{"num_hidden_layers": 20, "qk_norm": false, "tie_word_embeddings": true, "optimizer": "cautious_adamw", "beta1": 0.95, "lr_head": 0.00606, "decay_fraction": 0.387, "dataset": "wikipedia_en"}
Each number is 128 + 24 x the weight over its row's rms, rounded and kept within 0 to 255. Layers, rows and columns count from 0. The size above them is the row's rms in percent of the matrix's.

# layer 9 MLP down (transposed), 384x96, rms 0.112, rows 300-335, columns 0-95
size [ 96  92 104  82  85 114  91 103 101 107 111  96  83 118  81  97  99  82 105 111  97  76 141  91 114 104  89  98 118  98 113  78  98  83  77 105]
[[132 114  85 117 125 174 134 128  79 132  86 117 117 155 103 128 130 145 138 128 105 125 162 142 122 157 154 101 141 134 159 139  99 170 105 124 124 115 137 102 145  75 160 118  94 175 112 120 142 151 150 148 118 147 103 168  98 157 121  87 136 135 117 127 127 101 157 133 114 167 143 115 169 125 103 147  92 106  95 167 140 162 106 131 113 107 122 127 147 116 110 169 170 101 158 113]
 [104 142 114 170 119 122 154 109 154 149 154 162 127 155 112 174 134 136 107 148 136 132 129 124 121 156 107 121 138 131 110 129 120 197 144 132 138 140 104 127 140 144 137 154 135  76 152  79  98 175 118 126  71  90 115 112 107  97 167 150 123 128 149 141  91 132 111  87 151  99 145 136 130 143 163 131 124 107 121 136 130 116 128 134 117  62 145 114 162 162 146 109  95 121 135  93]
 [101  84 168 114 115 121 123  96 131 133 134 142  80 138  78 124 138 106 112 139 108 132 100 164 134 120 129 115 109 140 139 194 142 156 139 154 132 118 128 134 123 130 138 129  82 111 140 122 129 115 126  98 124 140 129 173 108 133  97 148 146 158  79 118 144 106 108 125 132 105 105 132 174 131 169 187 150 108 116 107 155 117 132 138 148 181 126 160 115 100 137 175  97 145 162 109]
 [114 157 122 113 100 165 137 106 137 111 132 139  62 113 131 141 105 127 117 154 152 106 133 142 115 101 152 130 115 136 140 106 108 140 127 184 107 125 163 160 160 148 137  95 132  54 116 138 165 149 114 112 139 132 108 145 174 149 127 135 123 102 111 105 125 147 106 145 131 128 164 144 125 127 109 145 140 156 130 119 131 106 160 119 133 126 146 139 114  23 123 141 110 111 113 138]
 [158  99 120 155 151 154 137 146  94 164  92 109 163 169 117 119 115 137 105 125 107 122 145 124 104 175 140 130 167 136 142 138 138 143 102  87 148 136  90 152 106 125 167 146 142 135 127 132 161 131 127 137 172  87 117 151 143 186 149 130 142 152 119 110 101 123 140 127 128  96 113 124 134 153 108 154  78 128 124 142 133 113 140 106 121 136  51  95 125 160 100 112 114 148 115  85]
 [130 127 135 110 132 102 147 165  86 150 106  66 110  72  87 116 119 142 124  98 113 128 165 141 110 146 152 146 181 164 137 134 134  93 151  99 126 121 143 160 125 124 143 107 109 108 156 128 154 112 109 162 133 114  95 136 162 118 141 104 147 108 137 118 156 132 134 153 145 114 163 158 186 126 109 128 162  90  99 160 109  97 106 130 110 105 102 140 123 154 102  97 129 149 150 137]
 [149 119 143 175 118  99 170 147 109 136 120 129 148 108 145 111 126 101  75 151 176 157 154 110 168  93 121 109 146 119 146 143 162 135 118  96 143 103 122  92 100 144 108 155 159  86 177 119 124 137 107 122 156 143 106 138 121 125 125  85 117 144 125 114 125 126 146 131 149 110 154 148  90 108 115 148 101 148 135  73 126 107 104 100 182 147 129 133 147 160  91 119 150 141  97 114]
 [174 136 127 156 118 106  78 134 143 125 120  79 160  66  94 128 194 112 162 111 138 123 155 108 114 117 138 116 158 111 150 111 129 123 110 171  96 139 168 121 126 138 131 105 130 131 157 126 130 168 118 147 136 143 105 112 150 115 140 141 138 132 130 139 128  95 193 121 101 121 181 102 110 126 121  90 149 114 134 140 111 123 103 109 124 143 124 106 134 128 101 171 113 145  83 114]
 [149  96 117 154 110 136 156 157 124 104 119 120  84 147 189 175 127 106 104 121 105 135 183  84  85 158 129 123 124 115 132 106 133 145 129 119 155 132  91 157 108 140 172 153 137 159 157 131 145 132  99 104 171  94  86 101 110 109 166  99 156 112 140 137 121 113 121 152 135 125 134 125 110 147 143 114 132 134 158 102 119 129 118 163 136 118 103 131  91 142 132 136 165 128 129  72]
 [143 114 116 111 140 129 147 164 106 129  99 128  88 120 138 111 173 129 112 152 155 116 105  94 133 124 149 127 136 124 143 123 146 138 144 123 103 132 127 103 133 152 129 135 163 126 125 108 115 103 113 140 141 121 100 168  54 146 128 124 186 153  95 143 111 147  85 143 122 123 123 155 181 102 194 194 127 119 140 125 155  97 104  99 128  89 110  89 138 144 135 143 127 127 153 113]
 [ 93 122  95 114 113 121 186 105 124 138 141 134  29 126 111 146  95 138 163 123 119 119 115 127 133 123 127 143 146 129 141 118 110 114 127 167 132 125 130 119 137 126 127 113 117  28 122 121 155 108 118 121 120 163 144 130 168 132 129 126 118 143 151 154 123 110 126 163 143 139 151 142 118 128 128 141 212 104 140 156 116 136 139 123 120 138 129 140 143  77 122 118 119 113 130 142]
 [122 103 143 167  83 113 135 160 111 159 164 135 147 150 157 138  97 167  91 130 131 149 149 130 142 135 117  99 117 136 107 133 119 150  96 132 114 135  95 154  75 114  94 131 129 125 130 167 123 114 131 117 119 125  91 125 119 116 104 128 146 117 133 172 173 115 129 130 129 100 168 104 131 107 127 123 178 158 142 100 150 155 147 162 122 124 129 130 142 167 132  60 101 136  68  99]
 [148 146 130 132  99 140 147 118 120  86 139 145 155 158  87  78  88  87 115 129 157 126 134 142 119 137 133 175  88  94 133 163 154 136 149 121 131 134 132 123 112 100 151 149 104 109 148 136 112 141 111  65 140 158 156 139 132 155 155 108 152  95 143 144 103  99 136 117 150 110 121 144 112 111 145 132  89 115 157 146 103  87 140 162 168 115 134 120 116 144 145 100  61 152 120 146]
 [101 101 149 115 140 130  74 125 137 126 131 125 146 117 146 144 136 132 121 161 134 106 171 109 167 113 123 124 115 128 125 113 110 115 156 146 112 140 113 183 173 119 140 153 175  94 158 188 152 155  98 129 147 100 163 109  95 119 147  86 153 146 112 130 126 125 105 140 171 154 108 140 105  82 120 130 118 160 157  99 133 111 150 105 105 108 123  95  80 112 109 112  91 138 127 139]
 [146 157 126 163 134  78  89 148 142 158  89 125 130  94 125  94 109 152 103 159 120 111 131 142 142 168 137 150 117 100 125 128 183 106 121 139 183  90 155 106 146 108 147 100 165 144 115 117 123 128 135 151 123 161  95 116 113 132 155 146  59 169 124 126 135 135 110 141 110 125 137 157  85 112 115 150 111 122 125 140 167 126  93 150  89 159 133 124 120 152 113 107 129  94 138 124]
 [132 122 127 137  12 134 166 128 124 148 126 107 136 130 134 131 148  86 105 130 135 146 107 142 122 159 116 170 124 137 142 150 112 100  89  84 141  81 114 117 136 157 101 141 142 138  81 126 146 132 119 110  91 108 154 139 117 119 111 140  85 144 130 114 151 154 139 130 139 123 127 142 131 136 121 137 113 153 183 127  83 123 122 135 129 132 170 167 122 139 124 137 157 161 157 120]
 [175  97  65  88 114 114 142 114 139 186 156 157 134 127 168 135  95 129 113 129 112 131 148 125 116 116 125 113  93 162 110 107 145 117  89 112 139 158 131 125  97 116 132 121 126 154 120 145 127 143 139 151 124 131 128 163 138 133 144 123 132 126  98  81 115 153 170 134 144 111 138 109 175  98 145 146 163 136 164 151  65 119 114 111 157 120  82 154 122  95 107 116 119 171 118 133]
 [144 106 129 139 114 152 128 137 109 156 131 112 183 152 134 159 134 155  91 122  97 124 127 120 143 120 136 129 147 107 163  99 164 161  86  99 127 104 112 142 161 149 137  98 153 139 137  89 104  96  97 127 160  75 130 122 102 203 132 158 145 118 119 101 107 160 144 103 127 117 114 135 173 133 127 123 124 131 128  97 171 102 137 129 122 119  68 124 153 148 130 165 142 132 118 106]
 [147 100 100 116 123 130 121 112  86 156 139 120 119 125 112 171 134 118 138 137 118 146 145 121 151 106 134 147 127 180 125 134 142 139  99 126  78 110 104 149 125 181 126 141 123 154 127 134 110 118 151 104 117  89 148 126  94 178 141 124 111 134  93 155 132 118  80 106 100 129 154 121 113 143 134  82 155 139 140  94 183 121 166 104 154  92 145 119 114  99 181 155 110 155 171 143]
 [115 141 126  63  91 124 158 116 146 102 133  92  86 156 125  94 135 105 143 136 162 126 102 134 129 117 136 125 128 165 153 107 127 110 172 121 117  92 112 111 129 145 133 116 118  53 159 119 115 122 151 104 153 160 156 128 122 117  89 130 146 126 146 153 111 136 146 104 162 145 131 141 101 133 110 115 106  75  98 150 156  97  99 137 100 139 151 168 153 137 154 126 157 145 144 167]
 [141 170 120 105 112 113 123 142 137 108  65  87 131 171 105 131 104 151 106 156 170 153  97  88 112 134 116 149 133 142 152  92 107 117 148 129 102 122 146 125 142 123 145 139 165 111 151 104 121 121 114  94 166 131 146 152 127 116  88 156 149 115 157 164  83 164 112 144 135 152 155 170 151 114 111 111 119 122  78 163 108 158 103 136 136 120 133 110 151 142 137 147  86  90 129 124]
 [176 128 147 157 186  91 178 140 117 138 177 153 112 136 148 134 124 129 124 136 118 123 140 124 127 114 104 148 157 115  99 131 104 101  81 121 132 131 109 115 112  94 128 132 135 150 116 149 163 137 141 119 114 162 130 100 185 120  67 121 101 152  94 108 141 130 141 177  97 117 122 108 157 117 108  92  93 142 144 158 131 125 109 176  98 125 142 112 125  96 126 111 131 110 164 119]
 [110 115 159 170 189 159 152  95  94 111 110 138 119 131 137  87 115 116 152 116 112 139 139 108 142 117 134 120 139  81  86  85 144  94 146 129 140 162 168 148 146 139 153 109 128 148 131 131 138 167 126 147 141 131 114 139 116  94  84 127 117 129 138 125 107 161  94 103 170 148 134 109 134 133 137 122 111 183  75  87 129 145 128 138 141 122 147 105 168 145  97 109 132  83 143 113]
 [ 87 163 107 123 162 108 183 141 130 132  97 122 141 106 156 116 125 142 105 136 134 107 150 142 127 100 114 156 118 160 112 113 125 167 161 114 110 128  99 130 138 130 143 121 117 135 116 110 155 132 171 132 145 157 147 130 205 147 114 114 116 141 133  89 121 120 130 140  83 175 122 104 136 148 113  85 140 173  95 111  81 143 139 133 105 111 104 110  85 121 112 137 132 182  98 141]
 [116 117 157 155 120 135 132 136 137 141 141 132 175 139 129 103  91 152 150 165 115 131 129 140 148  92 111 122 115 110 115 120 126 111 116 113 105 160 123 142 119 111  85  95 104 142 126 130 134 128 174 115 137 146 107  84  63  89 131 131 133 153 122 143 116 111 143 140 134 164 102 117  91 129 117 168 112  91 136 155 152 125 131 168 110 100 115 161  83 172 135 145 126 207  97 141]
 [139 164 122 167 117  98 153 180 108 129 141  85 159 150 156 117 136 148 144 110 104 142 126 149 137 120 126 129 172 150 105 111 160 118 102  92 101  89 136 129 139  99 109 127 153  70 141  88 117 121 138 156 108 146 130 119 148 133 111  91 117 108 199 137 115 131 146 156 143 152 173  98 138 119  96 138 107  94 137 174  90 117  86 118 135 116  98 137 121 133 120 141 115 121 115 121]
 [ 82 154 132 157 174 130 146 136 124 161 143 113 151 159 141 111  86 147 132 107 149 115 123 107  79 109 115 113 144 141 150 147 113 109  86  79 129 117 129 152 141  94 111 145 138 134 135 139 122 136 146 145 141 131 120 130 128 111 135 122 142 140 133  92 139 103 140 154 158 133 140  86 114  83  93 143 134 100 132 196 150 151 126 164 104  87 143 122 181 157  97 110 167 132 156  91]
 [144 113 171 158 108 129 135 110 108 126 129 128 139 124 166 132 103 121 150 119 142 114 116  95 113  95 144  91 155 135 143 151 174 122  94  96 151 126 156 134 123 106 132 147 126 135 125 143 119 165  86  91 109 166 134 145 102 142  77 120 112 117 167 153 133 123 122 107 157 136 159 185 135  62 108 117 147  93 132 143 151 137  93 132 100  99 125  76 132 146 139 171 127 162 123 144]
 [138 143 157 146 131  99 144 121 108 135  98 129 144 104  90 109 117 141 101 138 121 132 141 157 114 103 173 171 128 111 162 111 101  64  95 112 103 151 116 154 122 135 153  89 121 137 115 126 125 116 175 134 103 125 129 162 177 150 117 150 110 119 111 113 146  92 186 105 129 185 116 120 156 127 145 132 152 143 107 143 109  99 139 143  77 116 139 103 118  93 117 118 170 140 147 146]
 [164 146 181 159 105 113 101 158 138 121  84 117 111 102 102 140 151 107 125  96 139 149 115  88 130 125 132 142 112 132  85 134  78 139 120 157  85 150 141 148 108 171 148 136 115 136 105 109 105 116 107  97 138 115 154 141 113 135 111 142 179 151 108 141 139 130 154 115 121 132 185 105 137 140 140 137 121 142 124 122 148 129  79 116 133 104 120 130 107 114 160 200  94 168 121 131]
 [152 150  88 135 136 138 151 115 108 142 130 122 109 117 148 132 144 147  88 117 123 125 140 100 100 151 130 160 159 130 141 169 120 141 173 155 129 110 115 102 155 125 132 133 168  90 145 129 134  47 130  92 135 112 117 115 120 132 131 110 161 124 147 172 129 117 140 140 108 141 144 126  79  79 121 149  84 124  61 149 163 108 134 119 154 117 185 123 125 121 121 132 146 132 137  93]
 [113 107 116 148 122  80  83 174  95 124 120 137 173 158 137 103 101 141 108 123 163 155 115 126 130 117 109 138 126 144 134 146 146 108 136  97 112 105 184 123 197 148 103  89 145  94 143 109 128 170 139 125 141 141 131 108 133 154 134 131 123 133  95 122 113 138  80  98 108 106 135 110 118 192 148 129 161 128 113 136 181 105 118 147 129 113 136 153 150 111 100 152 104 119 135 116]
 [146 110  98 135 114 110 127 122 182 148 122  89 127 125  98 179 151 119 101  98 137 150 157 139 120 121 140 142 123 108 119 158 153 121 116 111  72 126  92 133 138 160  89 132 135 135 107 125 163 129 103 124 158 152 148 150 114 155 182 107 179 130 101  95 127 130 160 105 121  92 104 130 108 161 132  88 155 111 156 161 144 112 157 132 113 137 128 129 124 117 121 139 117  63 166 120]
 [117 111  91 133 109 146 145  87 105 141  98 148 122 156 157 122 120  98  80  92 107 123 171 132 107 151 116 127 159  85 115 103 159 169 134 111 137 153 130 141 114 154 112 124 116 125  92 138 158 131 118 138 156 157 172 132 156 107 107  99 130 115 120 101 145 140 143 146 124 125 158 128 157 135 137 141 139 164 149 108 132 208 101 157 143 121 128 112 152  79 105  90 142 103 135  93]
 [106 153 125 122 134 141  98 133 172 117 146 136 135 176 115 149 143 148 128 142 130 109  87 135 126 147 123 126  97 176 113 114 117  77 116 142 154 130 109 141 128  78 182 137 113 115 120 148 169 119 101 121 153 103 135  93 129 125 202 148 145 158 153 159 108 123 133 148 141  83 101 148 143 144 136 151 110 145 130 130  84 127  76  97 127 146  92  98 131 113 141 115 134  97 107 138]
 [ 97 159 148 106 143 134 135 112 122 139 106 144 126 133 103 110 124 144 109 141 183  96 164 159 153 135 150 136 125 143  97 129 115  93  82 150 145 115 107 143 128  83 153 149 149  91 119 155 121 122 114 120  97 158 134 129  99  98 145 106 144 102 172 107  96 156 155 121 125  83 113 136 157 147 148 130 146 136 119 152 110 102 174 123  96 113 170 106 134 158 103 102 130 193 150 109]]
# layer 9 MLP up, 384x96, rms 0.124, rows 301-336, columns 0-95
size [ 92 104  98  72 112 107 116 100 107 161 106  92 114  79  88  95  72 101 113 105  71 126 102 118 103  92  94 120  98 111  85  88 102  91 101  98]
[[113 113 128 122 148 124 120 126 133 139 114 148 110 120 128 105 106 134 174 124 130 144 122 137 156 101 142 115 151 151 156 114 174  64 176 108 127 110 157 114  98 123 128  98 150 137 134 127 141 101 170 103 111 183 138 140 135 117  97 182 103 126 120 141 135 161 132  94 117 170  63 146 100 114  84 153 143 130 149  90 174 126 120 114 153 113  78 134 128 126 124 127 120 129 137 160]
 [ 94 130  90 147 154 159 141 130 110 118 126 162 144 120  80 101 133 155 144 114 129 168  67 125 106 109 150 161 110 107 153 130 107 143 117 119 148 110 123 128 167 206 129 131 116 144 102 167 156  84 106 103 103 100 128 173 132 169 121 102 115 118 133 134 126 118 110 102 132  93 133 122 116 116 133 127 134 134 104  88  88 135 130 158 100 100 162 135 152 169 126 120 153 125 133 119]
 [127 122 105 131 142 159 109 160 121 116  72 118 123 114  98 143 113 128 125 129 128 128 102 104 164 150  54 132 142 134 138 138 142 105 162 154 146 106 159 100 127 144 114 103 118 131 128  97 155 143 159 171 111 148 165 168 163 110 142 146 104 171 133 116  74 103 145 124 112 116 148 104 165 150 113 132 164 125 156 146 124 133 110 113  99  81 109 159 132 108 132 149 141 118 119 183]
 [113 190 124 107  58 151 105 150 142 126 142 120 130 114 129 172 178 187 116 133 146 121 140 127 131  77 137 126 114  90 153 133 125 128  95 149 171 171 130 127 117 112  95 139 132 139 125 148 140 139 114 156 109 156 115 131 134 103  97 112 145 138 126 150 151 140 165 105 107 113 129  93  90 116 112 108 138 110 135 100 160 167 106 128 156 143 154 177  89 130 141 115 129 114 130 146]
 [ 88  97 151 118 100 156 109 128 131 138 105 123 137 126 124 116 149 140 133  89 116 140 101 147  96 187 131 159 140 124 142 186 143 146 102 127 179 180 120 158 112 167  85 103 134 142 160 138 143 147 133 128  92 119 155 125 129  85 131 130 136 125 127 182 138 130 136 109 141 127 149 120 150 119 111  98 126  94 114  95 124 138  87 103 113 125 149 140 123 153 147 115  62 112 115 163]
 [105 170 106 108 130 125 122 121 144  98 119 140 143 126 130 128 154 144 141 110 138 140  89 138 156 156 127 124 120  94 157 157 142 122 149 119  88 124 153 130 148 149 118 129 163 134  94  89 136 114 113 106  96 125 130 105 109 135 117 161 120 141 139 104 118  86 134 123 167 117  96 127 156 147 169 121 124 138 167 128 154 183  72 105 114 115 111  97 162 144 153  66 183 108 155  90]
 [128 108 100 127 166 113 111 103 142 139  73  95 167 109 118 139 144 139 120 101 110 108 157 131 130 112 174 141 162 129 161 127 117 139 131 156 139 134 171  80 151 163 169 125 122 137 113 117 154 115  86 138 119 128 113  84 144 151 163 121 105 131 100 150 105 152 125 126 113 149  89 121  88 153 119 130 135 129 113  91  83 119  86 128 180 148 119 128 102 136 178 133 131 165 123 107]
 [107 179 119 110 106 126 121 153 180 124 143  94 160 129 140 134 118 107 117 151 119 127  89  80 120 154 126 154 116 112 111 158  95 102 149 148 152 117 164 134 128 120 134 136 103 159 101 173 110 140 100 161  87 106 152 122 148  83 156 129  76 132  83 131 128 141 149 119 113 129 112 119 117 123 143 109 137 134 120 144 150 149 173  79 106  87 137 111 131 174 143 117 153 122 169 133]
 [114 161 126 132 102 132 121 130 140  78 143 112 133 159  93 140  84 124 143 112 145 172 127 139 161 133 125 139 151 137 115  98  94 102  95 124 187 132 136 139 168 124 105 121 123 142 121 153 154 108  85 146  97 110 138 143 142 110 119 130  87 147 100 111 142 161 123 127 185 126 120 157 124 129 125 142 155 134  86 112  92 165 105 148 183 125 137  80 107 162 126  90 127  98 114 114]
 [ 81 111  60  79 145 136 139 126 115 100 154 102 110 106 112 139  78 132 173  93 114 130 112 107 132 107 102 115 141 123 147 155 114 104 169 183 133 110 132 127 115 134 116 128 162 119 138 127 166 143 116 158  84 161 139 105 152 132 108 138 122 140 142 141 133 136  91 138 110 122 151 131  95 140 140 158 184 134 164 153 161 156 106 117 101 124 166 164 134 127 112 109 129 102 125 124]
 [134 112 110 101 122 146 122 124  91 104 109 171 131 138  73  91 121 164 126  77 132 133 107 145 152 102 123  92 146 140 143 145 125 142 135 144 124 159 119 109 147 141 140 128 148 127 140 146 130 111 167 112 137  55 122 113 132 116 129 174 128 142 160 116 165 109 104 118 133 103 109 128  98 135  74 154 167 144 120 122  74 168 102 124 145 130 155  85 139 139 171  96 143 141 120 147]
 [ 97 124 146 146 113 119 131 112 128 151 160  73 135 111 106 130 166 123 125 118  95 111 123 120 104 134 108 106 135 148  91 155  95 100 154 125  90 170 153 156 119 143 112 124 122 164 140 147 154 118 166 133 103 107 144 155 116 122 127 124 130 118 124 175 135 109 125 124 112 133  97 140  70 114 118 167 121 158 104  69  97 179 124 107  99 168 127 139 175 145 104 123 137  94 155 103]
 [124 119 138 131 144 151 122 103 147 124 139 110 145 154 128 132  98 153 132 127 194 107  79  61 110 144 101 129 110 114 140 181 100 142 126 150 149 145 110 100  99 135 133 158 119 161 142 181 140 113 125  98 133 158 145  93 103 127  99 165 107 118 124 130 145  98 136 107 147 161 123 152 136 148 145 119 131  97 127  99 106 134  97 137  85 130 141 110 144 166 113 102  75  90 137 121]
 [124 165 110 134 132 135  81 142 154 125 127 131 128  67 177 172 149 107 155 134 165 115  76 122 139 145 101 132 168 153 113 150 146  94 142 128 124 120 129 110 139 149 146 133 154 152 133 128 168 161 130  69 112 143 131 124 142 112  85 154 136 125 140 138 141 116 128  89 136 131 125 140 146 117  93  91 155 128  95 143 114  97 118 126 136 106 100 146 115  93 189 129 178 131 142 140]
 [137 111 120 124 200 127 113 161 162  89 107 137 131 101 116 152  89 152 128 109 148 131 147 108 136  97 121  99 165 115 139 154 144 130 178 123  88 172 107 103 142 155 131 106 115 131 155 156 124 148 137 189 117 144 127 101 148 113 134 151 151 125 118 131  97 130  58  92 135  95  99 139 137 140 126 132 128 140 121 143 165 138 123 116 120 151  75 157 164 137 144 107 138 123 124 130]
 [123 142  90  84 137 128 126 143  76  99 122 135 165 126 161 115 122 134 130 103  95 128 123 121 120 159 170 123 133 118 126 147 126  89 149 159 132 116  97 141 140  97 107 126 114 139  99 174 123 151 132 113 141 132 145 146 130 150 108 153 106 178 127  99 129 121  82  79 103 147  73 142 112 142 139 106 169 125 118 121 151 152 108 125 155 149 167 147  94 185  98 112 174 140 132 134]
 [119 147 110 102 145 119 123 117 126 136 122 131 122 131 155  92  91 130 133  76 140 130 124 124 135 144 164 118 161 145 101 114 111 127 126 138 152 134  79  95 109 127 109 131 142 131 104 108 127 132 105 174 152 166 133 148  76 100 139 112  83 202 133 147 129 128 119 130 118 151 148 113 142 109 147 110 129 157 169 121 170 124 121 128 165 140 172 166  74 134 113 159  91 132  83 145]
 [133 138 127 140 147 138 112 144 140 134 117 112 137 145  92 127 102 121 117 144  74 134 144 128 144 122  90 187 155 164 119 130 109 152 155 131 166 158 138 124 142 126 164 108 128 140 121  60 181 164 117  84 109 113 111 111  93  76 157 148 111 121 152 106 102 118 115 127 116  62 115 147  99 131 118 140 109 123 125 113  93 141 118 134 153 189 144 133 126 144 132 117 121 110 157 132]
 [100  91 101 114 150 140 112 183  97 141 122 103 149 103 114 119 116 140 152 147 125 157 102  74 100 130  72 148 122 101 134 151  86 118 119 126 129 124 149 127 170 124 153 119 179 131 114 121 140 105 172 125 123 126 155  93 125  93 158 148 112 134 130 190 130 144 109 120 110 164  68 125 100 136 134 147 143 146  99 134 126  90 143 151 121 115 163 131 108 136 151 101 144 110 129 117]
 [109 106 105  97 159 111 118 114 152 121 119 108 143 120 137  81 167 166 120 121 121 159 124 133 125 163 137 151 120 123 124 135 104 154 176 104 116 146 147  99 187 150 113 154 105 136  86 119 128 123 122 108 143 112 165 105 116 138 188 139 100 135 155 152  88 123 111 150  95 120 105 145  84 116 116 145 118 119  98 124 102 141 132  93  99 182 157 116 175 137 133 100 146 122 141 159]
 [ 96 160 144 125  91 127 106 105 157 139 129 104 159 166  94 118  61 138 122 140 169 133 138 118 133 146 149 119  93 135 158 129 138 156 149 141 108 145 150  78 129 136 122 105 158 131 151  78 152  87 145 114 152 107 109 139 123 100 167 144 128 119 164 144 155 138 114 108 128 125 146 154 120 123  95 177 146  88 105 137 121  99 124 140 130 131  97 194 122 136 122 118 125 116 117 172]
 [104 114 101 137 146 163 100 156 153 116  93  90 131  95 122  98 107 141 129 146 162 160 139  87 143 117  94 137 159 121 121 103 152  67 141 116 139 157 121 157  96 167 142 117 165 132 158 153 137 129 128 126 128  86 126 112 120  91 104 181  98 166 159 160 121  99 135 109 114 154 103 123 129 132 118 144 140 174  86 128 134 168 115  81 118 128 135 116 126 157 135 146 115 106 142 131]
 [135 103 106 101 133 142 110 145 121 133 126 138 163 117 119 145 124 126 149 128 171 158 105 126 168 155  95 175 164 144 119 136 112 115 123 166 105 113 100 104 143 169 117 146 111 164 162 137 125 120 142  87 124 123 141  71 101 137 101  92 119 105 126 158 122  84 129 134 116 163 102 127 145 138 178  82 146 134 172 135 136 166 107 136  96 100 121 125 126 134 132  98 116  67 147 114]
 [123 124 110 130 162 179 112 102 110 106 155 123 157 127 124 139 128 147 157 164 147 124 142 153 173 136  78 109 103  76  95 155  95 114 162 133 117 128 136 167 118 154 140 141 137 140 144 100 104  78 144  87 127  97 124  85 142 105 160 115 123  97 145 135 125 119 159 116 115 110  98 118 131 128 138  79 154 161 136 129 142  92 154  95  86 145 159 144 130 151 121 157 116 124 148 102]
 [119 139 128  72 147 137 117 133 115 155 102  94 182 129  76 127 132 104 145 104 129 137 113 119 116 149 150 145 141  80 117 178  73 162 156 191 164 124  97 125 111 131 134 148 107 124 145  75 145 144 126  96 142 103 123 133 110 140 128 144 127 116 138 154  92  90 144 104 121  83 123 131 131 136 131 150 142 135 130 100 122 109 174 129 162 149 134 163 104 145 104 111 138 136 135 109]
 [127 152 130 126 155 122 113  69 119  76  89 133 164 149 112 120 133 149 161 128 105 108 125  86 172 161 155 136 129 117  97 128 116 136 178 166 132 123 163 138 131 103 147 121 120 135 130 118 123 121 130  87 136 181 128 107 135 136 156 146 131 109 153 127 169 117 103  90 138 112 124 182 118 145 130 168 116 106 121 120 153 121 104  97 126 104 133 162  94 167 145  83 133 100 114 106]
 [111 107  98  95 153 133 100 153 146 125 103 114 150 117 157 118 144 146 136 112 139 158 131 120 152 121 100 164 119  93 119 150 115 118 142 136  93 170 109 117 143 127  88 118 187 131 123 152 111  92 170 165 141 122 128 107 108  80 187 106 148 153 130 156 108 152 117 107  82 136  83 104 160 133 123 143 131 155 189 131 136 122 147 132 150 106 152 153  99 120 143 137 136 118 156 154]
 [102 133 128 114 120 125 115 163 129  95 107 128 112 161 125  78 146 156 163  87 156  97 175 130 147 143 150 139 148 154 131 109  92  90 130 104 170 185 108 143 152 123 140 114 143 144 148  99 129 144 105 103 105 101 166 128 151 120 105 156  99 137 133 118 109 113  84 103 177 137  95 122 143 104 122 111 119 134 132 145 155 146 125 138 139  95 148 126 174 119 144 129 138 136  75 168]
 [129 167 131 133 101 131 127 121 125 145  95 122 136 165 112 130 143 124 141 166 102  76 129  81 136 158 138 152 149 101 130 130 125  88 119 124 168 122 135  96 123 121 135 137 163 167  99 187 173 158 137 116  72 115 164  95 156 144 109 140  90 112  83 137 146 108  97 100 117 115 130 131 116 113 111 125 130  96 129 103 142  92 142 137 143 155 137 121  83 143 139 161  98 117 107 155]
 [108 102  93 122 131 137 117 100 201 109 130 126 152 110 124 140 152 158  96  98 159 149 113 134  99 162 118 125 118  93 109 114 114 163 138 153 106 165 158 166 134 153 119  76 105 165 136 147 123 152  93 141 108 125  99 136 112 151 143 153 147 114 141 156 124 114 140 118 155 107 168 134 103 136  99 127 109 117 147 117 121 165 155 106  77 113 101  95 128 164 146 120 137 107 171 112]
 [128 137 126 127 137 113 105 141 168 106  88 172 136 154 130 110  87 148 144 122  90 146 138 128 165 139 170 107 139 128 110  82 120  94 149 155 142 175 102 109 126 102 161 113 149 150 145 138 119 136 118 153 130 115 126 137 139 157 171 101  97 138  66 133  93 129 152 115 117 108 121 110 118  98 109 100 133 129 145 131 172 149 133 120 119 169 143 112  99 151 113 142  63 146 120 174]
 [100 142 130 120 141 170 128  73 155 122 112 129 129 174 132 126 137 117 146 170 144 116 103 110 111 129  99 171 132 107 117 155 108 126 152 117 118  86 162 152 114 135 171  90  91 153  96 121 107 151  95 123 100 143 125 117 111 145 140 134 119 137 129 154 101  93 104 126 182 107 130 134 129 120 128 118 139 159  96 124 147 119 101 150 130 103 129 157  87 202 185 139 138 121 138 121]
 [ 95 129 102 139 147 151 114 105 162 114 101 113 157 105 160 128 105 122 109 124 186 115 116 156 130 138 145 133 108 143 112 183 102 152 113 111 111 121 130 116 116 174 136 102  84 140 110 135 135 125 111 117 104 118 139  96  97 151 114 103 105 114 166 197 132 101 131 127 111 107 127 183  55 128 153 133 128 117 130 143 135 130 137 132 106 129 145 128 115 160 134 118 158  80 164 101]
 [145 164 118 118 121 123 128 121 133 118 142 126 105 157 118  68 142 127 126 147 135 158 167 104 133 138 120 154 161  49 153 138 158 129 103 133 109  98 145 110  99 169 113  66 143 144 136 129 107 162 153 140  95 121 128 170 140 119  75 109 142 112  94  93 149 128  91 127 111 144 153 135 113 103 118 150 128 114 134 127 148 126 184 123 150 111 144 101 155 140 132 133  91 156 112 134]
 [111  68 124 112 103 130 132 113 159 117 109 117 144  97 126  81 130 135 181  95 131 152 169 130 143 138 136 105 185 136 167 137 134  95 172 107 132 130 112 126 139 171 118 126 113 147 131 113 149 151 117 120 117 131 108 116 141 124 126 137  90 160  85 157  89 156 143 130 146 117 107 137  81  89  91 119 170 148 143 127 149 116 117  84 145 125  83  98 100 150 126 124 139 150 114 153]
 [ 95 105  63  98 121 143 108 149 123 109 117 106 154 127 146 143  79 127 142 120 181 143 116 122 117 146  93 165 113 139  96 139 124 107 118 168 102 111  85 118  75 108 105 136 120 128 117 153 160 131 131 171 124 138 124 132 122 145 146 122 145 136 142 168 102 124 153 137 151 131 142 163  66 147 139 123 164 102 172 140 102 117 162 136 150 165 122 112 111 123 136 104 150  97 146 103]]